{"activation": "tanh_gelu", "norm_eps": 1e-05, "qk_norm": true, "bias": "all", "lr": 0.0109, "decay_fraction": 0.929, "final_lr_fraction": 0.05, "batch_tokens": [32768, 65536, 131072], "doc_mask": true, "train_tokens": 224000000}
Each number is 500 + 50 x the weight over its row's rms, rounded and kept within 0 to 999. Layers, rows and columns count from 0. Numbers have three digits each. The size before them is the row's rms in percent of the matrix's.

# layer 4 attention key, 128x128, rms 0.0482, rows 27-52, columns 0-127
110:486535500487530522528529435475456488556472450407423521486500575537594398443451492459476532453559539509514512493599478486452471575489501488366549459525495428529510486454558560470599542503472474558536611503532500373524566512519490438552623545505521525427545529469485494539534479415510591493433496487463462493566392521588541536526472456497565403476452580509575522529450467461462544511446
116:558451496522496488510615468461568644475500529501469450504446509474462508548515516433413547556466420494533492442649514583475485580520446454528447569442533485467522421420476550534498544588574552501506528447502531502549591545420474484539503453469405530472470544463491510559513530503483563496612491541484480390422468539497439591587539553486494515503527508543557410492506421527541450512516
139:537436531627398564549528580494391548479476455485418501557494566477432512511519506548493454483545527423492498510544541468429514589517506479453518477455514411433483492432512572602548525475560551484512541450529523486486578369548437373540533531584466504501644529526532506500508460534482465496553502436536544502472573448525474436517521538423576437538504443429503506513472452501464469422490
112:526532453547492472545517415553540544484454488465555469508543466549582467510606524492533427482600489513383520473459423476514498469458528485609503414485480464534550501441556530452507479394467557526517501409488453601452529447582485465580488352483527462537543488407535485436477439541544482552559428498473594536481566568477455438499456490467501404493560465498509515558506593483462539573484
108:594521426553553473486556552449517511418473497489568485462485472468473409426458448490501560456465519470482512532509532491488538570515457544430465527449499636456437438500598494474514575519564565369523476536493526409556464495527547511453516507533484533504481474523385462588602537514427609483436512544548509533469565443516542543470526580518568612414465396468482472514506547526447478528507
110:582430474478590531466609499575541544562531519465563567542562520451485425475455482565540562438506572453538600504592491447558527452387389499477515486471539465421446569571456503554620470536461440573509542474482497462500556392449496486524395416478491455462505519493502489479483559555477513508475497435529454521535465535573431527562511472557455425471511577526529557464438550491506509480464
122:461485398509496503549474460472485521413453582480526481481472614599446502579459510518459381562564529480530512547485489520577569430383558490481505514495514516450501431475513512424465500569468467514427538548509408509526496551499541549491424625528512499427544573581412535517436490415496509599539443481527533543461575504478499514558443458504565562416480467554492519556446539453478441499586
124:486573459539444486541386460515481544525441569469482494524557429447465462450485540446547490455500464492513526503494506421530515486406484446416460485526488516569469528550591489478456441516456465583430581587536397557480441469451518513513486658499471477551491547557527624570497607488463596466454513521451510469529450506526491520487485507434578423516510484400530574418484571457428489548522
121:448550408461600432489536609538513458419537409420511483491530446468504536481557391526479426601482477448591486495497542553499492515505468481548422503493504466564464512516487496420500491479571525590396402486435527524472420502445513468578504581498490475506507537568498563535467451578554468553459420432483490449475454540428560517488588516521506614476534492422503478530575568508514552470431
110:521479468519485481501354496434517453547626498527540530586531454539406556529561490412567523471453421530404439444493490501496590514559447511474539556538518466454513437550548472427568518430572529463472450633556452499500520501516512567505528467531547588513453508453544424576451595524512543464487512433533476470394432557505567455502533583548517513501421512502554504512474433467449490534467
117:442417460520554573629493401492469503478495536467561444504382551512519476507444524563565479519433528543514513511487464493412498585483523444526434557485490519526424510459544559584475512511448407469485476556530446527440520454475428432488498474519516523480400499469467530574516446437499538611531484586456612480516515411620470499497473567544423619433530505490456497513460524564501440542490
110:435511508603489443516601517546563417575510440546502509474612496560492499481468496510514540598406465404407419494481474564571470394493524555541480493485503573525533475486426547460429564506539465522472406515491544519578371522522486474463558508459479472503465457482415453496536492507452490490471436519487478562591520475444390526419545536508547512443507522631479445466523470521551428525487
101:520421579520566531566561488482478479504514460535460463597430418497319531487492551581492440480535471450455515510521540553385480423391541528485377455487414561519491575489566508547484478538497435550479476504481455498436479529554487464518577453472469489567528372505493502509507519580544463501555512461563454475456473462460482428534500489650529498462464531556494427508529568506484485474517
119:529513548468417509564488496525478476527521519487416517431535603543544508432578446514507462424564484496465531443490509543497503495436454489409495529463493484583524461381453508614530525571465557496491640495480496469485513474527457440523410494530549586535523516467494571492401493538539478523551514508479548501568352563445416466570556471395508495465491515456504473524468508402485583565600
115:540500517547447526463452598429570491517357491441471574522496520492427465563551531382484491449524522525498522423525477550505416572491480534479488485509463496420551445439575532472538550536522458559435524542455574505520515442550467486436471474566547461508541554485452494509520582416534489574610508536462528506570490467568479429493544424369481571517565397529444548503538443523470537521595
110:469404465486430470492442404485567542518482538488565453509430457371457559534456569481476471560417650501569497497500520568537516587512444481491449448549498482493524509419512508506581533537486523456545481491513466534463560511501552500476565505396498529528457567412410453524408477444518490530535466573636542528578527460497424521444499560427510512613534446502475490473461501573460547476491
110:474478476524415500506535500443505571440533501426483554479516560386433579467487574578491517524445440398500527468485529549556424573546515579472570470516529467522453419531441465551403417409453455605488522492487543462531547436475488587453507526542469502482489531585503531469407542463495501572555565500430454536555544436491588440522467446552440581538550417502522560520461563526483449520555
107:523509480525382524514497548523538566514417473508410515522498585507540387543554550455485468522498428483535513521525559547651501608517461438505462592478536431484492531432484545521575476582519465458489594444481599443500526457412504517529514527434474451459513538388567520551524400518458441503468441554526453530525508533498546460485525521445592428612448516451466532490510557453536519494559
103:445435507512388533532509452571536490524457506536529458450481578496532425491489450535544408539530505550437545554533405485378558569534449546564544462479538541486467522512519458440482449459450496508498585513511509478461484478501559360533502435540546503539472585424472477458541464442498479707519504552499506458564470509479540404479544507462551419487506417521546551523577530520467545562451
094:442387522468417586577579466536572516541436515456579459460437428564478477523543501469465542485394482510516531534442510483544454491582544446423510476387554531487536445463537550598483566524561440432464471491547543470564493479549482530551532537562413523482559507498463442468465527464456430457463493509537531526552559546528557459420508493506438503414568564434579498578406484452573560509482
121:473484517502589476467527524470549465503559490517460416554486579484509532537532513529576423464450566451457491493455511546569513568487528493602546456561578476530596560514549431479463484467427509422474380460530470576557533399492465507511435518414478511487490470445493464488418432555565563411479507478585347525502477666491530557515527475498488479509579478500488494429461509484413506510496
115:442546575505454503407450502526545524564505615589507508497581499555461455494530527505505541413582585507539537496470531546493568483359472507494524347591412473558534481462548474505499474469544552485466486487557512420464469431502513554375517525519404506493482505582435468485528521492440454449455458629519465565466513527540531525497561506538543475462542567467535543450510567483520459457590
114:484573466583476556462477505553514477615482496573647497611529490490549447536581431497560515489453574515469490422464563350478462496479465511429456488509503449482480503539496505519477478519498543527529506429577491444469405436514496520539482449559586523482561486449536537473449534490489476483589550458595488361491502460523530541447505477460470492508576483460424565441465586523438509446593
111:472494467578563471565443526530520556595477531510475598531430488534460512404503475549513510436548460436462539436500551531554447553439512488478502480466522457473484525370528506563489508507481485629534588500607579490350479431489433449478559521502537473530584521436523498467498518498598518533490529375426497466579492451525549459590462528448528522571424521543514428462495437546514497538498
131:548450575472454625554476496536588530524457572464462527571506564497499401444540515457467415422552503549531548599510554502436482537413451445410539499499522466457526537426450512469494541435604574476456583508520530489410503486570457466566539459490414504474484511563526532618512501511509434528508474463556542433467464622569482506504517470463514413547502571521508421506474443488444493545439
101:491493497519411572417537441489507519408516492488489473484448539470415494447544464502432548540461495455445420507477467414508503487515561444478513414579433471526562406502396477615435537483617582574569474535484547607414484525449540480519464485481525574532482477457515506587504516507533496396460503408530461546487401525465546533544417444497510534574510497479484492566540625479468510516476
# layer 4 attention query, 128x128, rms 0.0523, rows 28-52, columns 0-127
107:500634493571539536463460498503529465456526411483452497470471534487594426413568395546519491518439575563497502515507624504505501462475508503433596612556464517525442527567513549497472473422470494500544518536528518552556463602413497480515543448478438445383549538480625512496486456574528535433394500423407469568508477429486481492475443491441535500477514490461562494563514513512471488489468
107:437483559461585475471528462554523449408444504460459535426545519464577472498505461473497477460514493526586482476572414523560535517496495545491447487482457501500586429408493417502405515464525500506516556528471459525534460564496447506593521544555547468422553478438473470493452388477532489478543495445467459449426372560491557447547530484462532667447495577541501507582455509588499615480461
102:530562471533540472477470499622422520498539510578452550524485476506505597475545516504496471560408515432586499592437488567444548544491574555507513501425539528480492554666488533485500605586483483495449473502543491510501448479449581395516451486508528524516432475561452419449506541535553479506481567500503447429475466440415527541435572580456496590433465500477488486401506478530519598448516
097:468490483354522484549577484562438496505636514571466553470569558551523404516540558519467470528546550620471592480440465451468545519443420430507504504476488492572527522505574371528540482455530470520549507544535462479539522475511503442502429534485482516489503571483566487477549508468504402510574537572494563483478518490480411568397481513512484467586573487400403488462434489516451474496437
104:415514568497508493457476525551507527483538457464516579394584527496418688510553511538556543467472501471510489548448447514496566417455518489586511522512526373494365481486497507514471463471505511544470438591432525535496449496545553467560554461421493495557520520509460520458480513442501550449506545477478452489519484544503549516498510398541381500395518496592420520515476465477632477487536
102:475537536552535555545472402491566480462501482531521611502371520473510529621536534496502540532468541510460561424524501480587571509545565521529445516445559459583561424515420459507417593558466505567442515569482414525535440513463525536476473505472539447576459459647541518511488578430481432455546506520498481511536483452488448471561511554589510567533439429539445445465530546491414504481469
101:529423619513468463460436441474543481435506497584545538470488522567432499630482479548493532533467484494501514458429487525505458537505472584520474453459427623519560488530473531463461428503462558533471511557488454628475531416424516559354469545513537493584581485531447524479452496530415438590494519490608533503521481472475473540491424503563523536481517505513570504618494523456595511536517
105:521429500475491432409479474455536442568464499513368523554467517618482502493483450515500470453484424548445450470503487457550466450514526493503539486508495584446455550564497542533528538499485342521503330507556447548523532562439549551494532507539517586454459503441448535492562451522546597501611555540523469455519522505489507464577447492507558538532478484438502569536512406513561529626487
108:479478559390548577532481455445542499610473565521489465414472488613458439493421490550490444523533470571447452541589450442496451500446432490514509411469476558506591556514555428486590524485478553470535544406490525549513431381522595520530569532483439378476514549515540572515451502452483516465538558529472521472483493540487476616513497432449544439468473516575454495572518449520481512554494
110:489570499462491549538459469364488484520501492529450548535480522486507545393537529638458397590559568521519518478530472563593458471459536476460554483562443385503610555459420500597473496465581520499473526550422470481438509507514465465447535530472461547514564552513506426446424474576537394453482458452520436481527463501528546550447512587474548463591571493559483467511516522515450443484490
103:483515503581467481511547372550409432508523581551522488479428491453589501575499437481641557525433492466561570492497557514500582488512502482490504554473536539541457557486517552459469598419505411451564421501410517465495489439486493547426512554521491466454443521446523406375503535480569497510552516471486485565472479445447478492543487549560518500423533549487591499376534510511441473432549
123:533541432445571442455517387440487551466492484448486474396439554506523541445478521523486547482544509514540482480591479571497469561500453488513600434557499360483581495446520410489442562490451497554569487431506562544567465462437420511519498545435493555512500432467426467468397477451565426522494476458475544495515577568545491497531500569486495404518502496588608491538629458521516518496514
103:453495522552559520477414469432339418560580484646476515462461485504460570610417525490471462448442481473477463489465408512486545492476595505507561384505507496451558492522565620468513438528545534471586501515522501490495480501468565542503508452454548535531555454426536486532422562491458532486495524439555470528521532418443546433603448529473501501499518575509526485416494504407497468489531
101:463572473529562511508532518456506438427485679440452504512513471524497532456457474540581465474529478626415497479452464454436510477535581486498512560482503452586501438508573511411440541663558497475446520458467549459564508519442561494422524489476439512496497462529552474456505469442571586589526528513465458478398406525521463517485467619522508476469456444468550527555457532551499509522464
099:464452442550517565569498536495431607516455540516474461504393546494552498520377385524522470472530586594553518420511504521514478535418475546481495586503478456477437566446428469581497397537487524504501530485481586468507431561519518514562538461520459558495515533464519581511475432455516397555421489487476546489468514494491543453414489449539529579466516537553466499613426464509561543560389
115:474483483554493479514451558485547501493490591445454558418441523580510559515363478461426477505595470505583529452573486530602529456567530445429499454540474425474467476425496536500503516500534470484468534478485426473542486470505459483413584558405587519523522515554505509469476466468322556455535511444570457527523507463553550625481477458507553528494427520566505514541401431477550513491454
093:508501487541475490510455395466520487498482585440547491554474556454515468554516558470509411392576464485519552470574503522397479524457468573557475488475523535515513515420591423512484403569537478614506515466518482429431537547540514561448398502471516435477538474494521540560474421576443523455474567440402513510443479541550402503512452437562518620447503536414542560506540490512498491514605
104:523489589495557534538540544486456420534500427443505434562489445431521561552559510500470405495475454439517528536463465476485518416481532450449537601481409551462414418526557591534526567566532563485534425512500530515508522469557527443566421419566396507486463517595494517434441487531532501403464495549518507482427414566430501474446536541517447477603525531495483550381527563489487447477523
098:570505491548467602510481424498452515511536549478452531483531579528598536453572483524574481390488475543538558538543511437464489426545428436497502450473534518471588505509435530615443331485529420494583511496418515464480499509546526350474472504489545477453518439552613518551502517549490436502470461405498477476460486415439551506585463494495446573489486501527504534510531494493488567431530
112:502538518450504566507500454551474467505515483584540501459447376480503535485459517606466523448458514562539477595483438393472526476446537452486588488437520521559492430555519525571548427457516525390456490555524486448487412520534515449495527457509558565514610516516454415508611504539532575506509464467538533520410545506478407478498563457528471649475495523521385491527506558574485456437559
102:501428486488557451563618535402453583435488425476543502493479491480449496598427446475526475474557495557466475525448542499446576491560385444468443507522528427477442537491482552460461545537500552396523515547530375478487485525556459495452550475540519526497503528554551521553570575554475520594524487454528449510435569538485527449543495542613476460421492550391432545463505609496571527507529
108:494519561588507420489522564503397477500512478532483451429521581503581570438507553565546516413519463516510505521446499484485545497378484515547586514514411502498477459475415507544535417537477493480514533513379511471433586481473601474452406554486559518529460459513492542544448452498503564547478538448545413546506424583421617442501543564529475573497389493451413500526452538490540503495529
128:509529585515552466481515499532483414405503507466473507518550469447522614549515481466507490550328498498500419508382540527515468454506544557553518596499553472537509504522519516525393449440492485445514433533422558520519612567513556575488500444527492473414526538572432443472500528503503537488499506546496407611438442520492567582426538524527455621451521441479521490466541551526482512426469
089:533508518437413432475490441445502480582487416418529480563487575497580479505551524576525502459469435556426382555554475539458482491522380503492474484533497538436548463387525578497422538617568456431532561460580437570488478530537540483496407533479501499507493507480558518469472570440610582444533523490425519436554513502541526532524473474466487466434482601535537508507565524539437520460549
106:542492406498517505573501393479523480551450536490400491452526478487590527509501527451509510531534445420558494437529583473421526520487486488548463500592520497537523366543459584424457470502439561508467628422514526476583509482564505494553428626496567622488562435447505564541465422484536528543477525534469509486547444429430492515506482546452512521547444555540484484570559474538549446427496